Part of a small language model's weights: 12 layers, RMSNorm before each block.
Each number is 200 + 40 x the weight over its row's rms, rounded and kept within 0 to 999. Layers, rows and columns count from 0. The size before them is the row's rms in percent of the matrix's.

# layer 9 MLP up, 704x256, rms 0.18, rows 219-237, columns 128-255
102,186,210,173,180,284,270,245,244,189,195,178,196,232,195,127,233,108,137,65,214,303,196,218,273,208,156,128,196,271,195,254,233,157,245,215,205,182,199,149,182,210,196,202,200,228,146,230,251,227,271,285,267,285,186,114,208,178,90,160,226,226,227,271,174,160,233,130,236,212,200,204,189,178,176,247,253,137,164,201,227,181,217,169,236,206,228,283,253,201,185,208,254,207,229,226,190,232,219,137,170,216,132,167,206,231,190,222,203,126,253,200,177,211,195,263,237,217,248,126,209,130,191,220,219,304,220,165,205
097,236,139,214,186,186,247,185,198,199,207,155,234,180,193,186,178,126,198,180,166,202,227,253,223,172,187,205,251,222,158,183,183,245,141,236,176,211,177,180,171,143,206,191,210,148,209,191,226,272,189,206,191,210,195,251,233,203,257,186,189,172,234,143,253,208,193,160,178,231,147,269,194,233,206,187,215,229,211,312,151,167,196,206,194,169,176,154,184,117,157,185,228,231,229,270,215,180,182,253,140,199,132,230,223,202,205,235,211,165,189,184,197,207,143,189,143,105,184,182,208,257,222,212,176,213,268,186,161
104,166,180,177,191,192,236,168,203,158,287,191,203,237,214,225,240,238,191,203,205,142,119,123,178,179,166,114,215,201,227,192,195,258,184,152,212,170,232,220,169,293,213,207,167,205,166,152,182,173,247,182,291,211,180,164,140,167,231,227,210,244,202,232,187,99,188,233,140,116,179,211,218,172,188,147,255,214,189,191,221,151,197,192,183,254,169,220,162,120,227,249,196,172,215,224,169,262,207,228,246,83,220,165,180,254,221,203,173,239,140,202,192,184,193,207,294,244,244,234,240,162,177,223,195,228,128,239,257
089,177,134,163,190,125,139,242,168,172,255,206,246,190,127,200,204,120,170,203,239,232,190,169,164,185,169,200,182,129,136,238,234,185,195,188,209,152,247,256,203,183,217,252,230,209,216,211,236,191,239,126,156,224,153,215,152,168,206,210,144,176,200,138,250,168,164,205,154,202,249,232,229,154,222,257,185,208,187,158,172,184,205,216,186,227,220,205,198,294,292,176,122,256,219,282,181,183,182,246,163,197,223,200,201,106,227,170,107,234,183,184,181,197,181,241,190,150,245,262,291,149,167,179,182,181,213,281,283
100,186,195,240,135,230,205,298,205,172,224,147,140,136,187,195,220,237,191,155,206,202,198,230,187,186,233,223,138,196,251,143,202,160,188,161,196,177,210,192,178,188,217,171,112,261,173,200,208,216,146,245,239,181,214,104,141,239,132,192,141,231,168,172,176,258,115,186,121,140,177,219,160,145,152,253,243,172,189,141,246,105,214,240,212,166,231,178,224,206,215,147,138,172,211,204,245,186,217,170,195,164,230,222,212,256,98,199,197,136,221,230,168,183,210,240,191,187,149,152,199,190,154,235,223,155,172,126,189
116,269,141,245,209,120,245,127,125,195,247,184,203,147,240,230,226,256,143,266,210,261,230,213,175,261,197,226,225,238,194,210,232,209,227,196,158,211,292,257,164,259,224,154,132,234,204,239,169,218,163,180,236,142,180,127,199,163,193,259,272,187,211,197,242,147,157,241,158,297,222,225,217,209,220,195,212,188,176,214,154,223,193,161,192,188,182,247,214,178,278,209,195,272,220,218,166,254,178,207,182,112,146,211,219,249,195,187,219,179,185,173,211,156,157,179,213,203,292,221,160,310,249,208,154,190,208,274,247
101,208,197,167,194,181,225,150,192,228,189,262,196,252,201,172,220,209,187,284,262,288,221,216,193,203,219,222,193,222,255,207,218,206,238,208,207,214,173,199,262,229,154,82,237,145,249,153,251,182,181,211,152,127,209,190,204,276,114,138,175,280,179,119,203,239,254,173,195,130,240,263,237,189,228,205,156,171,216,215,168,158,181,191,263,235,251,126,189,204,156,219,201,188,162,249,226,141,209,157,221,172,167,216,173,218,265,164,234,259,207,173,204,108,223,205,233,250,256,255,245,161,237,158,254,149,242,162,237
099,205,207,198,237,158,242,150,201,218,151,183,156,166,140,167,328,220,175,237,173,244,105,190,229,188,135,171,207,177,163,241,224,211,194,173,200,214,177,216,216,206,215,177,109,224,244,209,223,182,213,254,185,259,198,209,261,149,160,188,190,164,192,159,235,195,224,223,217,197,207,272,258,211,210,218,146,230,167,200,231,197,206,158,232,157,161,209,277,230,193,149,182,192,167,233,247,146,116,268,173,220,166,272,199,189,281,218,202,233,232,195,220,197,204,102,204,224,127,208,171,202,169,203,168,196,195,227,164
093,174,183,239,203,206,279,231,169,191,221,199,166,208,176,227,254,174,230,131,156,218,255,190,184,181,155,234,190,191,231,208,238,186,141,186,240,166,195,188,216,211,177,124,212,198,212,182,186,143,126,164,214,255,177,148,144,225,183,232,151,188,245,168,226,169,204,205,171,139,201,216,202,211,187,233,199,215,116,282,206,193,190,136,231,189,220,226,225,189,230,208,225,179,181,171,163,261,183,223,172,135,205,153,245,203,233,245,192,217,189,177,168,184,246,217,145,281,157,252,151,195,215,161,212,175,213,222,186
095,204,180,184,278,204,137,165,257,229,156,203,282,157,194,272,191,192,215,233,283,237,234,155,262,172,209,220,181,211,135,172,181,231,260,173,124,214,248,208,232,224,234,149,166,291,203,208,168,204,267,233,143,222,207,186,199,169,177,154,169,195,171,198,223,202,186,223,188,202,212,303,163,149,181,181,134,181,180,187,147,183,204,246,228,222,164,150,195,172,184,195,242,186,214,163,230,125,185,179,183,142,274,199,132,129,172,179,202,219,185,170,250,225,173,295,169,187,166,191,273,183,125,152,193,247,214,183,214
092,213,185,168,230,224,217,185,174,227,200,223,195,172,199,186,207,229,164,190,267,219,181,186,182,224,215,235,192,271,166,243,98,254,253,286,146,174,171,232,158,203,164,186,169,181,212,176,114,216,248,212,171,127,213,196,260,162,211,251,165,257,96,233,199,204,209,212,217,220,139,216,195,216,191,192,164,228,94,220,205,259,246,194,226,192,143,209,220,187,250,227,139,229,263,196,196,149,236,207,280,242,236,193,187,157,238,251,169,145,184,159,180,153,238,236,269,201,222,126,181,243,235,216,167,193,262,203,269
103,214,181,228,284,194,147,169,194,158,277,225,144,274,218,261,224,177,150,229,209,195,283,179,155,194,154,198,231,184,184,174,255,201,218,143,185,216,205,217,179,222,177,180,214,224,259,167,163,229,208,224,245,151,164,198,138,229,256,201,195,236,161,145,223,180,247,154,208,234,184,241,226,211,217,187,204,195,165,152,180,293,138,256,210,129,220,246,211,193,192,240,179,199,137,153,242,175,205,216,162,200,260,213,157,246,235,240,111,179,223,201,210,159,208,267,187,238,226,221,192,218,248,165,214,187,135,185,156
105,218,115,202,271,223,291,205,209,187,235,184,149,151,191,162,249,210,159,186,175,266,206,222,208,269,210,215,264,183,188,192,139,246,198,131,212,204,199,271,189,239,224,149,183,250,246,220,206,173,176,193,222,192,186,255,251,159,162,192,229,147,194,189,219,196,148,269,183,118,189,155,290,243,201,135,202,216,186,213,187,236,166,196,234,136,179,123,139,256,214,225,220,208,166,206,189,177,220,206,100,218,163,237,260,216,217,255,224,279,186,213,188,221,223,209,164,227,171,273,180,166,214,131,173,228,210,176,181
100,181,165,230,192,193,177,174,144,166,183,191,147,188,155,171,148,215,208,167,211,200,159,103,192,248,186,220,213,219,171,247,220,188,242,181,156,252,115,214,209,257,226,211,175,152,249,209,221,165,196,162,169,267,179,173,160,128,170,193,200,174,174,219,180,269,232,279,145,217,155,224,208,217,181,252,107,238,205,145,213,268,183,223,164,177,251,174,207,201,138,157,206,165,198,234,189,215,236,108,137,163,120,160,218,209,182,201,156,234,212,215,211,197,201,135,232,250,118,194,120,224,185,207,252,170,281,226,215
100,158,254,200,264,226,55,251,172,195,219,208,165,209,217,193,165,197,232,168,292,240,184,238,307,139,290,168,141,196,193,140,192,142,293,185,202,271,279,256,145,193,202,234,192,150,178,277,190,237,224,218,242,218,191,200,284,203,217,248,208,250,166,188,223,203,143,201,197,182,211,199,178,168,320,182,199,156,182,180,165,213,172,188,222,198,213,235,173,148,121,229,185,152,214,240,164,205,224,228,186,134,213,245,186,211,210,232,252,180,188,230,230,243,209,226,166,178,155,222,199,183,156,185,208,214,233,170,201
093,188,214,243,160,227,177,209,248,185,157,182,216,256,144,248,188,231,193,225,138,142,163,156,193,177,192,134,172,109,174,156,190,154,292,236,183,190,204,208,231,143,188,143,220,235,176,203,174,146,199,243,212,184,227,160,241,190,184,185,181,207,220,202,259,158,207,242,238,206,221,195,212,251,170,222,205,188,245,188,156,271,217,162,222,270,211,107,212,187,189,205,113,221,167,203,216,110,188,210,250,210,209,208,227,227,249,201,162,196,193,196,207,145,222,259,198,228,236,165,162,219,133,211,158,224,302,264,207
101,162,233,203,219,155,207,140,194,280,234,135,167,206,221,189,173,176,225,200,182,255,237,221,202,169,194,123,205,166,157,201,158,117,147,166,200,164,132,129,243,191,218,146,199,178,204,181,181,207,157,256,172,155,205,234,247,187,218,255,178,177,109,167,192,73,144,235,234,224,270,160,178,264,275,122,159,185,180,221,136,259,156,181,205,260,258,153,187,156,132,248,158,214,214,282,203,254,221,163,196,260,185,162,181,147,178,221,189,233,188,213,224,148,234,212,221,200,183,180,228,241,249,265,166,202,193,299,217
100,225,185,249,176,209,189,180,254,171,192,247,227,209,236,207,194,217,172,191,180,220,111,200,233,207,185,226,178,287,205,217,209,146,209,128,203,187,181,196,235,201,182,239,235,229,227,156,151,165,159,179,132,203,243,204,221,222,170,229,174,195,280,187,247,141,195,218,229,180,276,206,210,240,154,164,204,275,129,173,190,187,182,260,165,205,228,228,245,254,232,253,212,188,174,186,162,230,189,258,193,218,193,286,185,122,144,187,217,198,155,274,234,160,130,235,201,360,155,169,203,131,166,236,222,191,263,199,174
104,157,213,240,252,179,219,271,183,228,179,211,211,147,252,199,158,172,195,149,192,207,161,278,206,227,172,183,213,274,175,191,145,206,121,173,246,258,239,218,269,239,176,285,187,239,227,155,202,198,194,272,208,259,218,179,136,139,157,244,211,171,192,183,123,192,175,170,137,318,206,229,325,159,124,197,183,140,173,164,156,187,238,168,177,159,230,199,228,152,107,223,197,176,205,195,180,214,194,184,238,213,268,230,210,221,89,191,273,221,211,185,153,216,174,235,159,243,253,155,254,234,192,191,181,196,190,181,154
# layer 9 MLP down (transposed), 704x256, rms 0.178, rows 219-236, columns 128-255
106,198,222,189,304,160,196,227,111,238,186,241,199,212,187,226,219,212,220,161,159,151,211,258,211,182,221,132,273,194,186,198,214,207,206,207,171,201,171,119,160,199,203,209,207,132,195,199,208,243,168,216,192,190,194,265,260,293,173,145,220,191,174,176,283,261,182,165,242,170,238,235,257,211,201,175,274,242,294,149,187,178,176,211,162,231,203,243,212,249,208,184,180,210,117,151,198,238,210,167,124,183,215,188,220,108,111,171,224,243,139,193,181,154,272,202,165,204,188,236,281,248,189,150,158,201,146,162,234
096,190,169,187,181,195,225,189,193,149,166,187,202,185,206,254,218,297,162,193,152,232,221,284,149,219,218,203,201,307,187,250,218,253,206,187,209,152,212,143,182,180,288,175,146,225,217,123,199,166,178,261,223,176,168,186,153,109,196,193,195,151,136,204,215,164,175,155,266,169,186,240,222,189,237,225,200,213,154,160,146,247,175,182,159,217,227,222,173,303,207,170,250,241,208,214,201,155,196,183,195,208,212,223,178,273,176,198,233,194,219,194,179,136,185,296,214,171,159,210,208,178,210,194,179,205,176,141,199
102,202,163,184,283,289,212,286,182,176,227,152,232,128,195,166,200,143,262,164,179,319,198,215,207,184,209,159,219,231,177,230,171,165,158,262,195,179,195,150,184,236,210,204,203,185,185,140,153,223,196,198,172,192,200,171,202,211,218,198,239,212,183,213,283,216,168,214,150,230,258,224,171,125,180,235,174,146,143,155,141,251,191,178,185,112,256,180,192,169,189,216,287,253,211,227,233,207,201,123,195,208,179,193,189,245,251,156,214,217,226,211,119,259,185,217,198,262,190,196,170,145,256,181,121,233,237,199,197
095,261,224,170,99,270,188,214,248,173,96,170,233,257,204,193,216,260,172,206,228,181,225,172,211,183,176,199,200,140,207,172,267,234,220,149,218,152,226,147,179,287,102,158,185,237,259,213,245,182,142,181,267,142,281,215,206,173,192,181,113,287,150,176,192,239,154,241,178,221,205,151,161,216,193,198,155,195,157,177,247,185,256,171,208,241,247,197,209,200,199,138,215,236,275,237,191,208,263,222,211,209,181,182,219,249,215,169,178,212,201,185,177,173,187,232,215,324,176,231,175,193,223,219,185,267,239,165,164
104,173,198,202,227,180,194,108,159,234,163,241,208,158,183,180,203,302,206,237,275,183,155,250,190,261,228,170,206,156,171,207,254,167,228,148,164,243,157,213,159,207,129,262,184,196,128,220,218,250,214,171,296,251,154,261,214,184,231,177,219,223,232,216,197,224,202,230,195,168,302,183,179,218,245,253,183,207,215,190,200,125,123,163,244,170,189,116,184,183,145,237,185,164,166,207,185,176,226,126,190,146,221,216,237,186,270,238,215,156,164,152,122,204,211,186,336,154,135,220,151,164,198,194,197,200,226,91,128
113,140,220,262,251,133,245,186,186,156,203,253,270,163,193,246,233,159,233,223,173,187,200,220,182,167,135,162,205,209,147,235,246,268,214,190,166,182,203,229,179,188,192,218,203,150,215,141,211,189,190,199,156,216,211,132,217,223,292,169,205,214,198,224,270,221,156,202,107,251,162,277,183,225,178,161,183,219,154,213,302,204,191,140,175,212,195,225,254,199,226,205,124,243,175,239,176,185,155,253,254,131,169,205,263,276,235,227,157,198,228,127,237,213,230,203,153,220,234,181,193,207,196,257,222,220,294,272,193
104,227,319,234,206,204,236,257,221,174,192,190,197,249,211,177,174,239,182,144,250,258,199,192,155,120,228,157,249,215,268,248,160,159,206,227,245,187,231,211,234,167,203,228,192,160,215,154,203,187,207,133,168,198,217,174,192,197,141,233,244,192,193,211,237,114,196,193,183,204,232,121,147,196,264,253,174,177,252,180,185,153,192,274,191,187,190,255,156,194,179,235,227,179,212,181,283,178,254,188,262,140,168,189,163,191,146,271,272,125,196,196,227,226,210,170,178,237,155,170,205,243,196,112,231,248,253,201,186
102,199,173,161,201,275,197,169,211,75,263,233,191,197,200,112,195,181,140,200,152,188,256,188,142,215,186,268,258,173,131,146,226,188,237,214,259,232,171,180,91,172,153,173,131,193,129,198,196,232,174,229,240,237,187,306,219,147,207,208,185,167,207,158,165,210,170,242,240,172,219,179,158,200,138,247,163,182,197,196,205,263,186,218,186,167,197,155,293,138,166,262,155,244,256,182,149,212,139,195,239,182,152,247,211,151,219,242,188,166,198,152,260,197,138,119,216,190,220,237,204,168,278,210,204,96,177,184,170
098,246,177,205,178,222,195,190,210,181,242,229,218,212,172,139,168,239,245,168,216,169,191,149,223,181,223,235,173,181,232,214,164,214,239,228,130,171,215,224,114,258,156,245,198,209,195,195,247,236,213,263,201,104,194,284,214,172,294,163,256,224,134,163,198,204,214,272,220,212,241,181,220,159,257,176,259,174,192,196,221,221,206,222,133,135,213,184,273,188,218,177,167,253,160,211,185,131,269,239,187,269,137,198,176,264,224,169,201,228,214,193,146,225,184,134,178,166,194,268,203,184,211,175,231,147,152,212,193
092,226,182,195,182,173,204,200,179,202,169,143,269,176,215,215,176,220,168,268,150,227,199,196,248,99,219,224,224,234,230,200,211,225,181,191,173,210,237,198,67,193,262,126,168,187,131,141,255,214,252,129,244,148,126,171,208,206,206,243,257,269,169,235,195,197,176,235,172,195,161,222,233,196,153,168,203,215,303,223,279,173,202,163,199,173,118,183,198,283,258,164,200,228,161,200,195,270,174,197,188,204,163,218,172,219,201,155,201,178,201,230,216,175,224,170,144,224,216,144,212,236,199,178,247,148,238,189,263
102,174,229,181,270,146,215,215,184,198,73,200,167,201,223,157,216,213,161,205,103,246,229,195,161,145,162,152,261,196,159,155,211,217,213,237,197,207,160,210,196,235,197,263,263,187,184,198,270,207,194,137,179,238,188,192,208,168,279,179,174,176,213,135,215,197,211,221,220,109,226,170,183,227,246,227,227,107,179,210,258,204,237,215,140,225,216,187,142,211,184,225,223,190,203,197,140,103,152,230,202,169,175,175,175,241,149,248,231,189,205,183,230,197,196,226,197,190,171,255,172,182,177,188,155,231,198,0,153
102,234,136,231,182,204,232,220,148,246,243,219,167,180,193,202,257,207,240,243,126,237,177,230,218,229,215,261,169,188,202,211,265,202,109,213,217,194,237,223,191,226,204,201,159,195,174,198,206,211,191,241,214,208,250,215,180,113,154,163,173,185,180,260,225,199,200,201,264,237,154,206,181,89,119,226,185,160,176,174,291,216,148,266,219,168,187,241,199,293,193,64,282,232,215,204,137,175,199,147,218,179,240,229,150,214,122,131,251,101,173,183,245,207,273,206,262,233,251,222,175,136,137,292,207,169,159,187,177
096,212,209,157,122,235,211,240,194,176,214,257,183,175,213,158,211,231,259,173,226,195,196,176,190,254,227,227,209,207,274,175,198,218,142,195,209,169,258,243,195,277,166,188,180,206,185,205,146,260,168,225,88,174,232,214,173,184,202,252,191,215,202,150,209,214,240,244,200,213,103,166,234,201,183,179,164,199,209,135,170,188,191,222,217,300,267,185,239,180,181,156,215,211,180,234,223,161,168,150,206,159,180,291,153,177,186,344,162,148,136,182,99,175,212,196,221,210,200,202,201,155,165,202,187,258,258,95,275
098,195,170,205,166,213,111,203,127,188,184,181,173,267,207,213,228,126,196,141,70,258,239,272,181,201,226,166,195,194,178,142,198,190,197,285,206,157,145,244,289,231,182,150,185,205,201,241,236,251,208,197,207,160,207,215,161,225,242,189,211,231,170,222,171,219,209,185,175,247,188,223,190,246,196,210,162,232,203,198,185,207,207,183,219,191,226,131,198,207,164,264,159,186,111,253,200,200,172,238,201,149,253,211,274,195,182,133,198,208,200,193,139,192,156,186,220,161,191,174,162,223,176,186,231,254,244,228,294
101,178,279,207,157,304,102,242,237,211,215,213,199,180,220,221,270,182,170,171,178,199,252,260,181,261,237,202,202,155,190,153,136,185,175,231,197,178,201,209,162,194,190,219,128,181,216,189,128,177,221,191,161,204,224,238,182,188,220,222,206,190,190,190,258,238,248,229,189,277,193,203,183,142,242,227,185,234,180,206,219,217,202,169,162,220,234,147,167,214,242,230,207,174,148,219,202,191,191,193,233,199,186,127,168,294,184,69,180,198,199,195,142,185,153,120,254,258,225,239,145,218,238,266,195,237,247,116,160
099,122,193,147,162,204,206,144,213,191,234,198,136,202,172,190,227,160,234,174,224,238,227,181,272,124,210,178,212,275,208,232,212,179,225,201,185,192,194,181,205,264,231,224,211,188,137,224,142,246,243,159,259,269,173,242,190,229,183,197,224,226,132,195,193,186,231,96,151,220,235,137,226,208,189,146,169,228,201,207,183,185,210,219,202,226,169,212,170,164,176,163,135,184,248,230,224,221,163,168,177,168,227,231,217,248,176,163,296,136,225,109,209,158,166,164,172,207,141,214,189,169,150,160,193,131,159,355,162
098,185,230,189,167,137,200,163,182,169,183,242,184,235,108,207,126,200,207,225,179,173,190,232,225,148,232,135,210,171,272,214,241,301,186,153,182,262,251,223,256,178,281,241,252,129,170,186,155,243,152,225,190,212,213,188,207,120,233,241,193,120,243,212,218,185,270,176,122,194,131,218,175,171,176,204,189,213,208,205,213,261,215,197,205,233,249,226,156,168,197,206,244,220,222,213,239,218,271,231,157,190,225,242,146,178,147,205,211,185,162,189,188,206,198,176,131,226,178,162,155,185,179,233,238,289,181,172,194
095,205,195,105,218,197,197,137,175,204,143,199,141,219,242,191,195,219,224,191,286,205,198,207,181,212,217,239,236,223,151,179,173,189,200,222,144,246,171,199,169,177,285,238,206,218,186,197,183,186,216,187,170,190,99,222,191,240,195,166,201,183,237,226,192,260,232,225,250,214,220,151,173,248,197,221,239,190,206,198,174,256,249,259,219,164,259,166,197,230,158,192,219,154,149,144,190,169,212,236,224,233,257,196,221,184,246,241,230,190,170,209,232,198,164,216,200,236,244,163,156,213,118,183,214,207,204,262,213
# layer 9 MLP gate, 704x256, rms 0.164, rows 220-237, columns 128-255
100,225,204,255,134,178,221,334,135,221,221,213,113,251,166,161,206,254,180,116,228,259,194,207,227,258,195,212,182,156,208,204,300,172,155,262,222,240,189,214,215,180,202,203,177,132,209,172,277,187,149,219,137,207,237,181,178,258,170,171,228,214,221,170,201,241,237,213,112,279,201,192,203,311,202,197,156,196,173,199,215,223,245,248,165,194,212,240,136,228,201,272,216,248,208,194,244,177,217,156,169,201,181,96,231,241,182,189,158,139,216,202,263,168,244,163,160,230,172,167,214,218,243,211,229,229,204,249,208
101,194,137,200,213,211,212,222,133,207,242,234,151,214,197,216,204,172,219,197,187,180,177,226,186,244,168,239,88,110,207,214,182,236,201,251,236,232,232,188,270,146,219,240,156,235,170,178,183,293,222,181,267,199,179,178,239,221,200,129,233,238,191,169,125,218,137,253,160,260,209,242,187,240,255,180,202,205,240,191,101,171,195,261,189,243,170,172,141,244,191,200,132,244,279,181,123,202,193,213,245,252,168,206,207,175,232,201,273,151,168,192,198,226,242,182,247,243,164,180,151,131,161,139,172,139,167,232,266
098,181,196,167,179,231,224,167,160,196,299,244,106,247,270,181,168,148,169,220,214,175,185,140,214,188,261,126,143,172,227,210,165,175,184,154,209,165,180,240,243,237,217,154,216,173,176,186,191,197,176,254,201,203,324,142,252,176,157,215,217,219,186,203,173,139,191,207,171,150,201,205,179,112,196,228,172,184,202,247,161,235,259,236,183,271,201,269,227,175,254,161,163,191,276,136,218,224,164,112,243,221,207,202,165,191,111,223,167,280,167,162,130,142,254,201,250,214,189,227,183,132,260,202,151,170,139,250,186
100,175,157,122,229,233,184,219,161,226,161,199,245,91,216,254,248,141,250,194,188,184,206,170,204,116,160,193,192,160,230,219,199,207,126,245,263,192,157,229,302,237,184,219,155,194,170,163,234,210,179,147,221,192,159,199,187,260,190,222,286,252,211,130,246,174,200,281,193,242,210,189,205,221,172,191,313,228,217,155,171,93,166,211,228,166,188,177,201,216,228,139,243,194,191,209,200,285,172,188,164,201,293,200,204,232,229,220,140,118,176,199,165,216,147,159,204,186,119,158,152,202,198,196,245,160,144,167,257
104,227,254,218,226,243,229,183,197,216,195,304,199,175,179,235,232,189,231,180,224,226,249,164,229,174,189,110,202,186,292,224,229,160,225,190,185,214,177,170,236,242,157,142,226,188,233,207,178,208,254,184,156,202,216,238,120,182,115,173,192,249,286,167,271,215,211,181,158,212,192,198,143,186,165,245,166,200,201,217,133,239,164,150,251,190,194,218,303,254,234,204,168,234,224,107,163,248,240,166,221,111,178,236,155,236,172,232,188,203,283,199,162,137,149,166,223,253,238,161,193,227,252,125,164,123,233,162,198
099,323,199,227,227,206,205,205,144,241,243,201,192,246,254,204,208,207,192,194,275,173,207,300,159,170,250,195,254,175,198,160,230,293,216,220,228,159,203,229,214,170,189,133,200,98,209,143,191,210,250,218,211,186,252,275,230,247,144,182,136,253,169,208,208,218,200,160,227,236,194,149,201,199,198,223,124,169,203,206,204,130,273,234,234,246,208,202,141,193,252,189,168,257,228,211,209,179,257,231,159,149,161,159,194,213,279,192,216,267,217,204,181,181,260,183,208,248,174,248,249,190,208,140,267,257,196,145,208
098,158,286,144,181,158,239,137,204,213,159,238,170,206,199,255,172,166,187,242,169,156,176,112,235,189,266,216,159,232,264,158,183,140,206,163,172,192,264,169,105,167,161,138,127,247,232,243,190,232,220,233,202,178,181,205,150,231,226,272,212,177,203,223,261,181,193,142,272,230,181,213,240,237,170,181,236,160,191,196,196,237,147,137,147,289,213,139,283,237,249,242,191,203,155,211,216,203,162,202,139,274,264,140,149,217,151,213,215,205,214,157,180,172,220,165,270,196,171,184,232,133,180,159,205,234,221,152,211
102,175,162,184,252,197,184,184,166,151,201,146,209,213,263,276,222,282,212,128,215,176,136,136,214,212,178,205,221,214,160,278,232,147,284,219,129,235,190,303,117,228,269,176,217,214,306,149,189,175,181,205,202,253,222,132,156,220,253,158,163,115,220,212,194,233,228,234,223,295,208,218,185,132,205,169,179,173,173,252,216,206,189,263,214,165,240,171,154,169,191,252,208,235,201,198,201,201,186,229,272,195,220,156,179,256,297,166,202,230,211,180,200,157,208,268,217,200,181,253,304,149,144,188,236,181,190,224,233
101,156,168,227,172,304,250,224,205,244,179,233,177,220,194,205,179,167,220,134,236,159,177,195,192,255,172,218,159,175,160,190,155,163,187,225,277,185,248,170,234,196,185,240,216,230,258,202,119,276,264,235,166,134,202,245,137,183,197,199,201,189,204,168,138,222,185,210,154,257,199,222,149,158,128,208,198,151,204,188,260,234,229,250,184,177,147,288,266,188,158,154,251,219,192,224,245,119,116,176,196,227,150,224,262,217,209,242,197,209,261,138,155,225,239,206,230,198,199,219,131,272,111,148,247,245,142,204,198
094,153,213,150,123,267,214,180,218,196,197,238,283,191,160,115,196,214,205,197,233,210,280,235,232,233,158,178,157,196,248,150,160,205,234,177,199,161,213,189,125,123,252,131,159,157,293,192,204,156,163,188,223,193,217,259,262,152,166,194,256,166,214,130,211,205,215,210,246,257,209,177,261,163,150,242,187,255,241,176,160,243,192,176,133,187,264,215,196,211,201,202,135,283,224,285,151,232,249,175,175,211,162,189,272,242,131,184,190,249,266,181,150,214,201,303,226,130,190,225,145,147,161,162,186,142,237,139,219
095,153,213,169,117,168,206,199,137,214,230,246,264,231,202,272,218,197,238,242,220,115,174,115,218,183,171,140,303,137,183,183,218,200,131,179,244,115,154,183,233,232,189,178,186,201,230,192,183,220,173,205,221,181,240,141,246,176,202,195,175,243,253,209,159,183,194,199,211,251,255,193,157,238,206,133,153,192,237,224,238,189,221,158,152,200,291,243,190,198,210,254,214,266,237,199,161,267,135,215,157,203,120,178,203,155,169,186,213,155,225,206,242,216,269,216,223,211,98,213,230,180,249,254,242,239,163,172,172
098,292,194,117,181,249,179,188,196,185,277,288,188,159,123,216,190,160,194,189,153,180,199,143,207,215,198,265,218,166,245,150,192,222,212,194,189,253,166,184,107,224,262,219,217,186,269,215,230,139,163,171,218,239,142,170,206,217,203,255,216,191,213,224,246,185,271,185,186,159,223,228,157,186,189,232,151,191,181,291,135,218,283,231,207,188,246,254,175,237,152,232,225,197,204,192,232,179,252,154,191,188,187,201,199,221,231,175,141,96,198,202,127,165,187,203,247,213,199,195,204,137,277,271,222,190,210,206,134
095,148,187,184,186,214,179,209,177,136,163,230,210,204,255,209,230,255,172,287,224,186,182,179,292,225,128,160,220,247,187,215,257,253,164,175,169,125,204,179,154,169,188,155,246,202,240,146,176,164,117,243,200,167,274,229,217,189,158,222,249,214,219,177,236,245,173,188,202,164,239,211,131,192,184,174,231,312,189,113,175,197,205,149,193,219,177,264,126,148,284,258,223,212,176,165,228,175,197,232,246,258,177,238,267,108,189,174,167,178,199,160,160,236,171,204,147,188,211,265,250,175,193,124,218,229,203,162,236
101,206,207,200,192,198,138,193,212,149,264,304,175,171,149,128,214,209,203,174,213,214,235,174,262,148,173,178,176,180,146,182,179,218,130,163,230,183,244,211,166,227,163,138,207,219,208,225,187,225,169,170,239,145,270,148,234,203,170,221,155,175,223,156,227,165,86,162,221,156,191,188,152,169,243,109,139,232,146,144,164,240,155,269,222,187,262,128,146,177,136,243,173,239,243,205,271,150,318,140,306,194,213,224,192,173,169,157,164,238,249,106,236,205,215,187,224,232,183,217,177,193,211,223,225,208,212,208,168
095,147,239,149,247,198,192,193,199,216,258,175,203,149,217,226,219,238,170,190,159,266,166,188,259,132,144,159,173,165,205,245,169,193,224,120,153,148,196,202,182,236,191,160,219,191,177,201,157,198,268,164,268,208,209,184,177,174,226,279,181,160,239,175,222,190,181,209,165,248,188,211,189,204,242,174,153,302,242,187,131,251,248,171,186,196,267,233,247,219,217,153,170,147,106,160,197,125,212,250,146,217,202,135,254,244,196,193,284,276,170,174,144,158,165,234,175,239,178,236,132,204,176,178,207,108,182,269,206
096,240,227,200,214,239,176,244,152,267,169,136,146,193,160,219,215,152,138,252,286,253,106,180,229,260,151,172,215,257,220,239,154,134,131,204,144,184,211,262,228,150,129,196,171,216,244,204,166,191,248,246,257,152,196,257,141,249,164,202,165,165,178,199,220,229,208,214,204,189,161,198,165,207,151,179,177,140,192,199,187,248,154,143,218,144,180,227,217,211,180,356,207,245,168,205,227,177,183,232,200,238,226,236,265,189,198,328,172,283,259,178,155,252,191,206,206,186,218,198,241,213,248,276,200,196,186,317,204
099,222,258,207,262,145,209,239,183,220,197,175,217,146,213,193,100,189,141,197,226,252,182,215,193,165,239,229,242,211,147,275,187,208,272,178,275,168,207,205,210,209,219,189,208,261,190,209,168,187,159,252,206,150,276,214,192,186,221,186,201,214,198,206,151,218,170,246,193,195,178,171,246,144,160,198,205,192,202,204,183,194,227,254,251,227,270,228,173,264,240,184,248,207,223,161,213,176,207,235,177,248,171,292,256,198,191,162,194,226,177,248,200,179,220,169,103,221,164,162,113,154,243,197,265,165,247,262,226
102,243,200,238,249,171,199,185,189,219,160,234,203,200,179,210,243,246,258,135,223,201,131,180,233,231,202,204,175,229,226,150,206,194,204,163,200,199,203,144,223,212,119,293,235,265,253,222,230,166,195,244,204,230,192,140,178,124,179,147,225,213,142,238,189,205,258,142,247,219,214,205,137,217,177,161,202,243,217,204,135,287,196,216,181,205,248,224,172,289,243,235,160,238,157,165,115,200,252,137,204,259,164,124,217,236,215,227,248,185,145,225,245,130,285,205,197,196,196,179,217,192,117,137,246,233,157,181,213